Each number is 500 + 40 x the weight over its row's rms, rounded and kept within 0 to 999. Layers, rows and columns count from 0. Numbers have three digits each. The size before them is the row's rms in percent of the matrix's.

# layer 13 MLP down (transposed), 2048x256, rms 0.0678, rows 1194-1300, columns 128-191
078:514429511495476508513495587521466512522495491475438554497544506469557473462544492528528477544447538535518476480463416514516520533481476458580484507421476472479542522518531504464590486497512561
106:582516463540545501491487609526478490531453497558479535424487533474469563455505499478413545570461495508448496498492507430499583494458449501483519538530407460532476503540563535571439491481484545
109:475469510397497499445504471518536557454537426413518553502504494438517444482509434395495481547491586536547467547522450472482488446521437525526463448464491473481468499502523552437570478510479491
114:515451521457518535502521477496501515560502483478563436507462520505511520543492482459429567467479505447518533488451487541477515537530482479562520537494516482553455527429458430503460460430528477
107:540551485498523511454474489513542537449510436472394474496530440541471544555482506529461475529377463418476464495546541526503427588529561463419500505455507551497444499528502475443462539523501624
105:506482458490497589518466552525442523521453477514420495463441552577532535471444528537546457487497469470481510431495492442480473482451531523486526482436517489507501501520469480473573436497537467
110:485554505514409436499472495425434443552527513492466479464520491507541566454508491449516436409513502519538541511469537474509526598498484533434473504440412495457478521504485507513407437493560454
103:387470464507523513537471469470489394594533484516493501529476467548488458529506492474521443488546543446474455525502490493493559445556488512525526555496499508517475519492480493538507455484544499
094:474556510484525565495416507496456489496592505547504446474542572542575472547498466522493515529540485505503517513476505517533510538473461471524525510510505472531523521482450473512478505553554516
090:510442481440514497524473548513518522493490529566568520587496506546454493453520519567476493511525522473495549519494552446519499484477529519543479525446456466502488462377442520565463538507476511
106:573531518507518511541474556465516428504603531468406509483475532512502503486478580505431495498467529470481428479483511497535577457550487488529566491474524444520536467486503500407575516473508486
095:560562599538538456512436488559553483494478484505567523504494465461520430458504497491401485522454431549471479516435437502476559447474476450461489498513536478487503426520529407501476545531446539
089:446488428468533570460540447452534440507540570477501445473491500468438483594562426475576527478542522575484485497556487482479511486481445575567535502538500495440501520475473507496460491431527458
106:479461518476564524471444503488552471510462557524440468469537462477482532506532485566534470474511502547535510500519529534480463534473442419531480483516509487533480454584448476453522514434512467
103:501450469518490480495614547485529496505550512543467437521440514526464483497527550508478517560499511567467512555569537514460481494454464469492532559477464437453519467489514508498487456513504560
103:464523509546488447527504538485529503438513513517488457545526514465559530472518496494526457488506492414495593522443421509517519480550514552488569484524556475465438441509533479448481504494509514
092:509473443446454512488550527494457538572549517429469560488486576447494510508494527428510466492509516502568500519490488466485525454511527455508484498468515513523556534523557493473539526492534471
087:546563466432561469441483472455494535566546454553488543517499563450510493428442481485445486475485491494505481460505531502475495502543544472454490489499505522489460456502439532426486498497463576
094:553418504536515511457475540532493530483475478579506547565472539529515484541489475475530463513533560431476536453511546468506488488469502556447531501533489488579421488519444505581554492466484424
096:519474545509487541545432515499463523570520482485514546474508516456504501499507457492460506503538495469530527467497558502534440511513447520510564581505518509497593506495446463488462441530443571
095:443414574505461435464465468509512437462485493429535498486575496460547510511487485494518580495460488498560522565519484549475473578517516433559524516459483568500477494526539499543479553480440459
104:455539483483469564546461506471472455529435417526493536525479512476476507501441440491541425492546455546439561596382510653480547505539532491499540497609503589549502579466520499481522483493502489
085:419491444490518529542466470505527435514531502460502512462528435532550459490578457522570454440613521441459533627457481447498466521536520586524477474472526485450564529485500497485513558480510456
120:571421429425478469464567535506448486464424506480497429457457497415574527465479451556528513527510470474470474545527429484499489474492504539450514515512513447381470582589539527513503522497512483
100:501446490425451531494516582477521532503563470433457499523515491534545445505547460530503491501506436515533473500448479511484488539540507501417556457556496566475479530513544419481455488505472528
097:522540544579511461510507500526462457516515511417480462469464544560506498533492520461527486401586500499532537494537427455541465471507514503506462527485488423508524472510516474512513507418544466
107:474572542451410498503484564517509520503562491489466461495479553503433438486494481520458482512499480559526517516483512507481547429593483438493525519459411468516457504504513459484498531534562531
094:490494503557543494445553455530509481583528541517471415532467390527502538484520475549559538462513516528494550511536379486445531444506497527451488412502534536505515480528517533512519460490476499
101:534558483590484465498439470511490478493527526489513481519483485545506490516497476567492557515527517447496464479449518472435510476549511471438512500516525470430524459459476450573507511513455460
080:500480569551502470548492495454493520434476497521449546491470483456514480513464494503449552517418538455546454477473444508578447465483456468521493482500425462465491492508510525547559479521433550
093:533504604463476535506563489523509510390540489511493529566536476563423499448522482554521404513413554449511489473452415486493486462528538559501555458542556529490449467526437563527512419457546426
109:613469513534567455448454501512453558412497435468570451509445477485497571538517482496488518540544544484574492584553563493541462535454454465478503505551475461500457513506503485485551485527472485
096:469545511497500524526548433445558442536454490520524550564587549513495472522471408523520575537568496483598553537517561505442503458521500556547511518444548514450526509466437446491514444500487511
103:500515574464494560511536555475538457434508491482484481471565593539514480503505518528518502451555471491494515513554550408457515508501526482522490467539513498472466477575487459475494546541496533
098:466523438450537556482466558435536508539471536533508453503491430481446576533489482598486573552462512577497500557410549536464486513540459520534538474440500484525458508578526464500487510525545572
087:486520583503446587440525559524488516508466501499415527469471513515551482483534458508473477488510489503486490535501434524511525521494512520505536463466492443426503505502501514501460583534483533
104:486543544515459497443561499550474432525478477498458499515492475511501495489424517431443481573574492477488511513460530428505551514492515549488434553407542477469521481513533524430465411456461484
098:482462486435514487449530541510538525497507499481561481491550446474483435494461489546555511550468448485461537439493591507484459515495428469573421486500482472473494485445473476500512614456476456
088:465551471482492531478608545531542482533483470530534464473513562530497450506504518519498464508411472452512527485453511485411500473467541506532533588487446533472569494541502518474477407528469470
096:484553502519422482458457525539514438538538503488498433476441497489448498530496520512523524494480477500501464548505462485524511483518496478572511537504531490482401512488529435537414501519475490
097:527540555564520493523493460448503454574554516554514521469532545437493474592547550478451507440579446536548525558495533561542505494458499439507476482538565454544421465524455547521555496475495473
093:501506492491473497479510584518504525608476431496541514501544488475534529454515433445487496540468519503577525507479569475474570519479514429513479472471478529501511534458552382493549509563500494
097:513521477513434490501480518438440524536495568535488484523473405437526524520525500488524461526530518532518512549541500442523473427491450490479437551521454564482497541499547497471519500498500545
098:463494473536595442539547590483466552473470476445483525499505415512444450462539500446563486448541510546521510548410552574547474507535543494535484524518535556520536504543513538470554476517479521
108:514560515496458559489465508513464520613461599463543557513495493456488535516469459469485490576496487522517562444504485528548445477483478470534502447537484531485525509491530519390536547474530470
096:513425507460542503479446480482476531410508488440510555545507509578529557501533571557500481489498441486499528553495497476543468567493497539491493468534414489495527487476524512514598497511524535
086:539469511524519535553451478442490521516469482503509442527543503568499500457462554503503544430513506559480465483442488392537532560490478444592547489472578520494517423453495465572476469419533520
113:509596462545533428472539486471504556509467495500519508505436515531479438512553538513556482414570548447517443538452487504466516531477445471531525522493441427482455450502519514497527506471485498
110:600444455466520450524453532526515546558477512509531567555441563508494447521475541537485496488544562486500520498538485453501510509496516415499470518549476534494446519493482489544497433474477520
115:496451450473501433416461492529509539557559413527477552521547479492450537479507483520528472516521449510513417403495531510532524528448444417480441530475520516493522477451484488473538561562538575
086:504449537460498499461453479495488487449525477533446480514457446487519442481512526482452531509509547497492436458521464505420512488561458500486494434531598454475484513462468476464554555473454513
108:517508548538499496556454545549519479458425518478563479571423573426475463476488582507520472493466440491469488508489471477537560470551413419565577438450506580485526484464475520525451438499443569
090:463511436518501575432565506453465546439488500492483478476497421530553552472578489572526476621565556514554527529481473507483479487460531603540504480538484482488517488460551511438532474458469511
097:477501497459487467553518572570394558472490576487555472504499480543469496544522533497432527482535533547490502486516594494489515522524531456495475470480532495491484443471517531485492486487524502
100:508487531521555515400509581476499505493537416563472475499492566488497553494514525412450466506449463498498516503514514431533502447552554513489590548512495451563549429463538487468521525526455484
111:532473495485520531463499474487486513453476508498490546548481448431522584475520527484506445538485467489433481521500532392510421454531535502456537533511433482441472463515531529496500520508547414
105:466490524509482473481537516522517412538463595451466520487468504525552485538508440475466502473516456548563429425509450499491547572496401527478517531574525533516488488424466503499464463483537532
108:461488462476509421530517529523437500523495518469525522496510520469504470531456477489516467473475503508482471526462407573479466535470503522535468531466513493462461476529488527516531522559579546
105:439425479464474496537442525487529500443482424522521538582537510438603503447488525519508506456535446504469540503457485520556473580428503471466547499462471478509529487493554462513518510514519506
111:469512526548588498505568469479493462498498448498512470467549527483505463523558516498497499432555506530501458537462539468463471490462516448454546496502485532557526466441485503443610504572556537
094:573514481510513483443471543550474527490502610501508488570449455500496534464481515492502425539553497444553494511498516478463506543516538471502534557469503522522459476499510480563448500425565461
093:559530425446510529400516564467536442495441503431466517505506472503588476495516505547503474532553501512554530565509477474550461496530482561520420529516437524580419475467423438477445513483531527
092:541506498501450500496509474566490447470491521456486504484437498471484385491491520504540473526527480572476455436553472471430513511534498541515479510546538555474449473439468482567472477510471520
105:474552539502512587481522517469532552505516427549444498509495479507475495467600486481530513514522553500519456508451549474464511459517464489440546427595490555461514528443499491465498478515453503
106:524509489538473459534497477536486540573478484474526526444504560561529506466542565487538535515473493477459551462447480477555519576493510510509378545447492506516528476538513431515490514544592528
106:548500444435518463504459476489488521501513579486518483573562502520488556454516505539435527553528549509459449481524529556472519500485536454506430537518537399582484478521521456459516495498459532
099:573458511539593532524481562511494571498509479520452558519539415518489569514487494496509548491444481489534490505512513397440529499497474483543474483512456490498509505509464485407535486522552463
088:466577478550564564544463497513531482524463487401419543451547554447506538523542554443547487448501494504523514517527555517511505477529444513450528542599475558423447479574557546461547486482507524
105:502450537488476532505529506533541468482526458492531485503524497457450508464521535449544548499496546510490495473547511559520494476486465513582435479505488478471521478466484496543525493519448499
106:512476561518522503491474434472482588545518443471461494463502546505593474531460496539380484523570519497501498473404519528551466499480486499453482539534483585585476505480505462481481471536469578
077:516486510548481407526516455449494514490498517494496506412451501546589418548490479520482491506513504436454520588557473468481566440529498525467459499502520524462501451531481446506475520483494514
093:480501487512464529531551495540500503460524481494520534461472465532471450485554495455546512502572497542534453461525457575447510455504471502476503495518515537498490518554538518453431462555489488
102:507533390487511493505457463462478509453435523475512469447435527495530468529483448519523527460430493506496536508504554466501497520562526523559600571548512533490506464572431557526478485490604500
113:529480524445465525500527505539560502502420553538508506429544429583566419484518397487531572513396531476481583489492516488515543488548537512451464509539507477456467486533540528519481510544457493
090:443487487503568495544540509481490527529517430487564490463526525502406569516561514505528581485458493540521517516463435511566527515451488478555525547530528547536496550479542476482517554514513438
099:421494529503495504567488532479495464487452474501486449491482514536550502482555508591537492506445514528549442557507446502461519513556542496479485513543500513561525503513496481502549464489499507
100:542554488525499451538507453505514532461450480519436532611477491509481447473512474403497451451510495509560512560503427507592406439476550512502449487500512530453492514554520484529495533468533550
105:555523544471444471529561494498479442492455562583509568542461444516456441495480519516475516409536495505451522494565510450466550471469512466447545524471515489540454486454451515566538534432469479
107:487509480449499477457541478595486554472549557509527485520529464484523486544469485442486497525446547554510523527539519487522508596494532546505495481407465536490471514483526445576473430445476531
108:558526446449525513518495537501499469526499492511486567495548498506520511514507462505514525459494513510513401477443530544540523478471517495488526584460495448442481493488515536565516545496449474
091:536523412561537535463497486460503494464425510497549461488448474537507496497522538493491445517456510494548542507543519527483526482489452558504497472504459539447486500425492468518503503460477521
110:486413496471517450545432543443511537461434498468544556486431531515492504561459529558495493548492471491492498542573512493471522561492483484482486443420480521520495505496486605470508560489521497
104:488455499461511506517528510518498434492503456534476555497500508487504424513486447406451487485480502550536549457463461559497490467577484516477584509473502526406595538577450434512558544465501410
106:489579489471476553497470485550572440544484461468509510499507545534555537457541514502488509485607494531489540484519492533416516469471559517497562478539458508541490499416468464483464517517462440
098:504496525506412470448500418530499461487446551475541470540503476568545475583430486556548443546488505538483483473567543457541522488482552422418503473495478504540511473519505446458456514458488506
103:500516460540556544460534503470587446526490454465509488509493584409525462514536465500429525403506477575532485494452483474518524481445493553462512565520498459534528460509542483505510493467576465
108:514545555568530488458497533478509475467550481527528506504439515420509551481525478506587534563489460545458488487537424472460512450467499414487459459528556465498527393555531481496521440529492510
100:516499509522472488518512441489535560429472470489497457496550476488490518499453496527482511492411522507485473478455558545553526525484524517565623473475514467519454500467525514477403511531574457
097:501504473467512524479583593463538450479500501516554463524574522571443511472457436519562444530465469488470503494506492517550496558474491470528482509510543469466515553493467550564526562424481556
092:550504483474451508523537494505473517481555494497541517493418538471518545505530504516500388558537501566539472482552479463485506506469503516584455535445499468528474544522461451511495498489545468
097:558521482520527545487435482472443476505527554495488479472570498511494555519508447489589496414462528531472467454580477485502554554508551371515481611528516537468534418508471442497503459484448493
109:529538462518484593543553593537515469509526540470478585462608453470435543455470453472461493472479458445567460486542471520474452504475447435502526425519431550504426493532441535514456472493540495
102:462459607489532506504494484617551517532477547548501473525451544503529457526467527514481487490555508455562501566530548575459507465485512466517456465471539499539529539429465437535446562459500477
098:448535484508451448546526527517565465549566498435464471524490473526408468549496515471549490542516510492482478488587409476550492468519482519494494530516528418485545548457531463533546523413443464
092:531541503518594529509413463506432495463522462578504524471577571432509477447523472511507539461479465535480462516526517496519420496409449516509534559466501452483561552538457496487477455484484477
102:472474515532466524553534593489550498517493495536470457540570487498498538487411554525426448517500491482526462532527523504485491471514464540457536486482567547468531573495500458447533432504433498
098:480486555509508503603502571528524485522519484471479386519520508565523448501514451507427570455477525537501470500499506471507559497463549516522473485429504418453466578444502475553462499519535414
098:476497519542472562454549496503519503463504584520545508530443498496410540465520489504515530483525507510482541582513565464502541565509581421574527467464489520505528502500518447493545463517542499
095:463531489492463502556450550467471465546451559492509473571537450485529500592520562429512478576549526492478519468468531466437489473471537518508465487513482438476524511513493527500561511534422482
105:506507403459504518532505515471525462582488465508527581478494535454494455507492411547489460549455460462449471446549475526505506542489543560558485492505471521477519527414517467458569475515492497
095:530516504412453481495529499575496537492546448528407504442506526525586523561535518580499573508445483496488556491434493574489498451521515462442507547464546477535479474554419464429536505545448529
111:502490543496550525561544470495537551487516453477488500472538537470550433499459481466473490536522542553583524531445495497486467506494527509462431539529499525572453481506488539487560508497516485
086:548515481529458481528511495363458477403470479490536508438478515521509452524518512520460501449560555498467514566549584460509435412527467471421462448500496580516450497505501518474511514461464560
099:460504487509494528477472514505456449500512471476472481494488547550548528460497577493470517484515455410488457481563485528625506482549548521481480517546463469552511558500452477463498441493530491
101:536469571506394447473513518449598549453494613502464475444498468400550523496488468472502471488500455548487469484480500573486471561490489492520423463406534546548421478428501446512507573510474476
095:521523473538469519514461555491548459462469456503512448540519447449459493546477461503494420510452473502542436557524570453382513519478528443453547450586486549528474495508505508421550521491463444
082:435533533503552562501516478477503464512565539515477455524602507521502526474520450476550540466468482475483477555536499488576422430520524539427424515475507521452496557513539447484450511490498509
# layer 13 MLP up, 2048x256, rms 0.0756, rows 1195-1301, columns 128-191
101:467488521536518537531483467496450531503521454501523529535537552448481495514508444524504500468487514462460502517488529496534490513545545450471364560503507521568451490507456522440471464501494549
107:524476545502495533523447536531496465478489446533552468545511504499470375514477512501422575503467477515462506476493434489517486500474472476461497450488472504530506413536471582528442564457564534
114:533485478522513545476473498519509550528559427481463454458502514526433424524490447494447525517443475509522511549503560490469465488500542549508397490469508468500442514502497505506417457518634470
104:395465499482514477443516435543529489535506517459510511492484520518534441451592496524463502427457527494491429460535480546506484563467561474510389428474508476501422462497493570555446472534545560
108:477540521487521507500539395580521527501580510578510461431498467430498533519494465511498433461441504531478527504471507529498498534452448487528546536602480547572527481507499447515484482565541584
109:520522449505505452557499549530531479472500494538448497510540522532579507519539506480514406560492486441455583540479499537510361437487454468487478528441523512497480541487499527458459531502580518
100:549463492487439442404463514520472541449482506550462561466486529451541497530578491487490486450440495495493489543557460488496450473545496514534530497540483514508530500546494505625468549505454525
092:460525501522485471480575489522528448524443487455471519410543525431488519484583485461500525446459539497472482523454480440411519455564538480441500477505526528501469469491551480531477560462435487
094:469500518439473505552436500541417489512537510553454546465479449464483440442477494519470480514490520507514494476399475548486438530528513524506503430475553506454454497500516484499516508553497536
105:444579481569544538461562439516507559523504461566463441476520491459381483586576514523482503506525484548557585488492516491479536485526524586562463509476544525485581510416493520487550523531507491
093:486474513509506478495442419458465541457494432527558486515519563573431508513501543481487511389489553451435491551467489487493415516510513474532449479515525593514443474537509602469445465489586511
095:466521453509523508472516457581546450557511545555530522502508532553462464527475489474520530447508473420510498423460417477496524601524480520470499525534520586514474523543519419535449486464542467
105:430568476502582512513485537489462504435539491537485490501504560496486503479519497491529536499546518452470501442515493477560486579493516465490430494458504486492475496563619494490442436498564481
103:559479516464514520529515522562540555513512518525551493426522552510493545468519489557494462503527552505519598513473557469465543404533528503489425538561544500475472492509474489441479559530569469
104:430508544490546474554540490500566479430436547513432409505515448441511469548436485517434490444558526465536453435474489507501406435476460532526489518574506491484489495488490471542477500445557555
093:492517405538455434443502513529492543522479519509542524476470534526494473539489456511441440516557510489533477462491482526497415530555569484438547455513508522494528501475486484499510468540461430
090:507434508508491581424503552584511492557508465437543487520480487498502503480527492485513503514481508507540476495451485418528468599549526456478489485492497498495500522534475551565540443458526474
095:477464497523562456529488465562468528526472587465511472465503558506521462572532434547484500462520494488521489471463427527393450560613489447508545482467559521551488526481503510477480505481494458
102:498481387561472464531460481498518535422586501507486520480472527593475469497506505543584472466578523545429508523540438482480432469555487494552424514481506497495499451529460512500522466550469476
095:424489558500490506472491543567477497531518527517549522505509488495502552488520396475483505521479542485473451510484515506485503482542571486576489510496492532488496519478472601580509525516439531
107:422530494530491530537526468493450531513532531443442493484609541419531490477573461464456551492437476474515484565406460486500479510515537525452531553500458588524559433514493510498522445488442476
094:505492510569494504484523532566424517491536476574532477503436543580525505501483512392514547508499479527523445455510488530543511439504465471490471479542489535462505430526506551511499511517535528
119:486568509455579496559499445555560475500504472479596397470496522557435474505462474470491549536520511497540552505538465478491448486552531513509468509503535494492499584504511541464533372473495457
094:473504571506562516503518480514460560502547438576533497506552506522495492516525530502493599356504513497420533516476529419503517523469544587525475534444488535486510458546539570546492460532436486
097:523457471471538483532378498506567518491500475499483516477563500510492405500545467485568470463484477485466449498460521519453531527567475461426512525454555500482431459534463544580464533526516531
103:542505413497546512501417435494507545438526527517502557483515464501551509518560456502507547517450528467458512466515511502466481516464583534481452502566541537509528465488504506566418397473464478
092:462539489538576474544502472460516493508491460472517558460495556530557529493462506535438575548481554509485493478475496543497474477533464510509404583476454624468509497421485463522541492467517500
103:518456525464530509454528519516462539418537534506470544540534460501525424488459456442551559523541535465568446516532465462538553471529523541511520490510527592504522536494582513496472508509583476
087:421582450464436512463476461612576450527573517494540469546460529547491515446503546469464529513618522515475523493487513435456547455488496504494528450575535537571498497542485410561508501495518450
093:503502490482475472551458473519437480538517478535501412449507522568557444534523507495469483491537470526537517504470502487506516522510522529533461572541452454453483496531496497448439523600557534
109:431471491483509496507505503545552538539526513503479476449514548502472425460522495549527477544472562538484544488509428514459490486585464479521524454572510528537493541463504466459536568494500431
097:489483496490516570430501526496514477452511491511407552494539497488554444639491457519551414444492481488475461524519472438445449518499546476547490519478600488497538489487454493500468574489502419
100:526494429506434496471517425501490524502518513510502432445486511505451543539514468496462491515500532468457554571524438445499499489553445574463542425502421523561501550459461447482576539490497462
100:524510503531460543474470509485489472487485588456505502487586523528525448499517494495492502536500507525537433524459485439482550507528531534467488552562555529521523481464505480552541585560575506
094:501546488566541471508433393540501471493514481546533493499491521561405489498503512478478484525562473514502516503405471452484474442558471577504458552453510571527453468522522550463459458527548508
100:509533481461466470433485473586519518483452539480451402461567497474539475456469448487511450521532495505390478489460414478555471481469548458510537494525498495478505569524447524496466525516502504
097:456532408557646499503476412494470522479508468559552430463533467541486426504485469467467536479480552495475556540455555494537527408508585536481516469553598497484460462510502541490353533481523537
083:539503537516432513423486511515508575533510511514449505489500469457458565540433502497481454523534495473522560476560535506542557493505576519521505449504485450545509531481508459562494527525582521
093:515507493466565499454530461535459450487504467524477527540517520543468557550460439524534475547494547475455517419461494514473416511517472560501412532523491518540492507511450511471549440593497519
096:486516526508512474555516406507417483475544489491538484447522477506521524539472540523480436471533461465564498432387470428522403568534511476548449531509539544458535485477508492476527471517540517
096:474443439492479499471489455533517478520479482528456464538551479545434495472491419430514441530540530494494544504462509433520487504461519526456491516505584537540511446504486583493496447547544467
098:454518475490533501533497468504495556509518524509487479513522448571513447558560523514457593528492509530448455457483441430522499494482537459515577513487529491527547515513534571481535528504469479
100:492552475547488511573472503493525536441513390492492512426475604464533511560495492504453508512472492468428595556486501433435532561511494487476464422508540475486485569548532508480600485469547440
110:410476493470427513568585448544481595473471457566519444456543440477516511518521480533491553511555514519498449483484471450565550497533531456457458471503561503483479488499541550538539457559469543
097:475516509548514503495505438521510550528478428503365472496512518515382473467470453535477506457475551538535559571427489512524524525495463462535470542472523490485447491519513548534499499450491504
091:501490501514537553556507433497470532491509470546455477415506509493495474567568512519542487525467487484504530562440468465535475431514445460494439511496518564527515469520503483506501546458506579
108:533500525453521539503478450501499473435464481471484576463635540484432469516546425500403511452489495504500511485489510483467482553537563536545451516497450565470517499512508506415471493498541505
109:480546438500498440465453509524517584450522466488545484474455585515510495482517504472455536495517460518500538511528429499497479532491430453513432476449530530498518552520477566550507553451514514
108:463475420483463560513509527527492499516502500543466449531543525500503474543468474543465510503559520531494503480527521548477509526482519476521481530489541460470481493563428563587573496495532433
089:492524472528513467548461552455522456492479562461568400471441502505506520507447490496444521534542503503570541555529496541455466464515570544524485594476509572437536526601581534431437485581611511
100:448560465516478513431480468476484582522536435524473462437548506510567488466526447489477513526493566494511505524485450539492404454456539474438523519541490492497436522507560493471516534569518438
094:482463504500544447467522526531499521427538421472477503507512499465429386470535509533489495456540548484516463521453461471507545462471461503513496523421464430447510494516496518465530532523540566
098:445483527520445464562482453495469512492508479441553362444519482547501511575479466528457462497495472506492481551535529479519532544527506535487442553529451431547523532505535477489518489561475553
102:458518518586476455464562467537515586464472554489498497489542522534472445489525414490558478531511609492513577510452374492519485527530529503462487501490517434448519469514556512571610518506502525
108:470509387561519446551435520544508472500479516453473494513494470603524493537495517518534486523542549393522519511519508471505480478537508525517472508503467469515497568538490521459471374535603456
102:414525495489525568462495514459471472515527466568541417536593537530424506486516436457463550500523465563517565467496454465473527490525542489519500510480505454517508425468458504535490518534521611
104:469595526468514498511502483466462494495480519520495466472581514560505503473497465481525527501505526493492468553468457482489505418589552478483538475543529476507446461495485403516515471478499534
107:489508512484550411461407437526476541514555466601492527542542562520573465512535495526478482487484445473488492443479482484550423526542519533457557602455509562505488569503556531514432473576525498
108:510515525554542543480522450564497484528571480611502459505544478519427480561530446459528572403501538507438518496505421458532477504448548453514510512461535465532511464482498469429529458626482485
094:486430519522477543490453543477505478515500483503424497516579469493569555511540409473457499517501491503516531515505491483439554535495540564410478486562638488539505563505494534508488427490499521
094:525538570494555526467494477516519420501520472569432498480553517442477529538541426549551550453472535507575546496507495520445453504481493475492534532453459515461596423548525466483486471529501532
092:498523552495568524443546468530481516469480480460501524520496451456508453505533493518468483498505515504459484507500532465499493580476508557515435469522497478493453588446521595501490466543603555
104:514493432515470538581521474488491551478554382540462440446460517477407491588513417427520519440537536470469476522487541540478539420524527482547472504504472599480452580504508489433505541601557448
103:513558425498525395583518463538518603461573496510474517462479495535505462570479486507481557489437511503525488467550455516512459394486511552514465584518483520524488539459503534545483450449496456
107:479515378467512555528440508538465517482487511530528511489456436587536510535528522514552500471411545505384495428486425548459468515520497538540558518518484516488497530571473512461561494430569510
099:453586438476496559468553527467426508498570500551541437489564519454482479464540429472523460507514522500524522463533510479489468543510546501509480436505592544466530529516465491438530468544513498
086:473468460462497498481432499464453463421598530556500471524478503486510566475472407515411517511545524483423505493563473528517532534513584459583484451477468517547513511456478430557430493511504494
094:523525539522488507505433474503394469495518491545458529479501486523531505530530469531437490441492429509501452485444469464492527546539502513474451490467591511529536524535532428417549474506465440
103:535591506458561454415487512523514497505528428486486443483485458471445493519501390504566482481449522453489445576483480450514518473538470499474522390484461491527487478493456522537487496436492542
084:419436458477505547461523438527437477513555485532491437545551556544431444536611498503472506508454511514539525480469482465551554539446443484532485471534445493505494476446532521442472533525518386
092:497535483437502484467383538511492512540542550550473498430549569466426491526551447472569479519470524470477567575488508532370493537547496478470458521507562478532436509441534491451540484562479541
095:502568438500533475497504424547499534500543362550496518441506613449408469511563505449504523555553550477543497470490502506453494472552489497504408468535524431448462487455502519511489542571517564
109:524586386524522529483461473535502517488480505526488486420423427536487457532520507506490454422487537476456469535478527519475525498529553519499470465480554509459531501555500503496556541534508525
096:424458518499536469437405477498559544480448509555515445402576432524405480498529444462476429494445551443488486529486471445422488492522550559462485499501529556529517555600521504507469475512471477
102:489542472531481515501497503525532463484491503525501509448601510550507453511526490527524545443480560491524601528499506518487469445488487446487475465549508542420455471501551624502527431546457529
101:549436479498575465551429481501521636440537432528482466455503425510520509542465498493404571533544519464531473447500499529467485470535581485505396418453488551437470526483524547478470484456504555
105:428526465473465488514472523482486469550479489467534457450473424490552490485534446511468480538522551556459592485522519488409539502572582471548546438457547575565424494513474513521510543511475486
105:481518544485501451526513521499474519473514480559469428446539467497462511568459491421513506462483562533484514514491475498423542480483461526480492477438567543485425499507490523551436498507494496
107:498516520448538513487498428500475466508509445558439442541510453514379526474483416527475470505483485523464486522476462405546554465539448582418495485485540475535523470521529496510481515571471501
095:470517496529534576488526480494451540531472430436418511538551490491436473538517518455509503477468458483466477547503495478492476543506606530520418557470486516474514473551555527486536457579511512
104:495553506508527477516436438483473473431526506519572493466497462530527471553509564457483521438555467536492486559527461485541495443496475524422564496559489489539561535552474508491475548471545567
105:524564418503560521478417513566457511545540507479483512489533455436428507452456504529469554510472556496480503482512513465526491449460509533448465507517557534517550481578529505470409474529497589
104:463527470510478514490502436531455502495513538503442482483485524496477479544465538555458480498546487504460544503482508422504500472452471454527566497536543526516463488495432502558533546591540449
099:470576515559577485467577490559543539453560491503501500472553503462553470585493486469446479491523525414470494499537418493465430497504476483413524449540565529547495510480513480459504501493489475
105:512482419506468481535451466499610474457565498515576489478470528460495472473470484556517435525471496470425497469488529499507515548523562565439516583496522449474498520542536503487483511463554464
100:477515483488421522508507456545569514507471517519513485482480539501448435561518554474442576439499455469483508489512491483501475516466542536529493507464465499522466546442470559425456507519615454
096:456529439490562530514488509485494509567545537521479498501479470479453490505468456430482526488478514431509502557473438431540482438556535458422373563505486519459497495479489439452534472495448563
099:494492429531551563546564544519459456421533490485514530529462495550498481485487504507484488492500462439456486483445476465491478499505621515462555517529579500483481521533485500453519433482525504
101:536535428469436522533509514435527426508536482552490464449447555480475471506499458513519581430579517468509513524519492485491454406509530426433459467476442503462479431570473525480529483509573518
100:492490479496452541500477438519531531504508506481497534508485512480507483498440501515438570417591574482498519541510415504433462500520541441539405508396538437558463495512417593595523489455473527
109:401531554480476514513466483500529495456506375515508524530531521468526473466448474570483533556471518498492467520471506509516463444526464467536485523431513515507525420606484446472511519485449527
107:432529515556513505556491507524468481484541501597485433465505480425531483464479505411456611509469637503485524527474457491534502425513510470491529441445540457468552493507469567490500532528464451
102:505556545458562515535434489496506453483519532506515511514504487422542520476456496515434545544506570516441510542465534488432414463551542520420522554498472555499542479539612568460514462416436499
099:536464452547528486502415507473503480458537520584490548475481519521488472473463494452465539523498471488455547477515480487514543503516476496519468469452518512530526537517529541527509523582479462
106:444477542511473558473455512584523542480520456481443468493539441498509524466602418496459546519502526499477459454500492483519501551463487482501502503554456473498501478510495599471501555493473480
100:480523459531533459552393474477504550493547457541534470539550452481501459533471490495483482504492509453493480560497471508484481520485550467452416502493441501497509513498471532586512521498635551
098:474460555467519506401562457480492498487471417515512485520566512565481531508596513525500483462482494448525479437491489483497474438471497524474463555483462501510543504560443525488566574487501532
099:427528539473505518492518481466531494533435464574485460472544453515521469511503471487493407525485457430507464500430516492532519510528505511466514477557527608484467455562522490582514485569531428
100:482486500517522471509508569485506441508484494440564498525465550518461517531493459499469481459485559479524479525529469519436492411477451499498471550496478547393492486535576508525573543492507527
096:444561521491446512436527438533572583457509484478560526549492482505450510442519475411491464477437524433476443545508532489522511489499458475443496521524545473635461516472502539539463469486520497
109:489603458542609510537452511467487473454547435535457496444529415574509460522499557544451495492419501487493482476464431495439492475477496542516513503496531489542531529510464544501554481464484496
079:439521511431521516533528519607508494451543535505416498491542500581445491457505466527507480501466532483495537488417462469481512564531557573525525551467494514505495529509479524527482472552501435
096:529519438535597445528508500556472513421520534536476501564502467469430427506526511485492541457517541470478532434524475473408575563565514538465494434516515481515482538469503483515538603508512462
100:469523515539524528495508521522487485479515494549500494509560447467545414519483533421534515432566448479471512503463510507564536425527494485482496523436481503391533553521445508479480499546495523
096:573476507469432515486528494537454526535511462461412460569497527488439512557497511523508431453518480520508526521468439513514535515483554496508492576462555455547506538556438530497454467561544567
090:397528533550497517534479519563489500426486549488577495473535485522466452480511532506511494498572559551462460455369398459509454453463500541499551480550536507552459462481526439500451453473525425
103:518462500527586445591502478512513463451569487480507469430551434514482426538513437440418560515511536507543415465508516473589491528503473531416497499546546523543489541485528586417513477508468557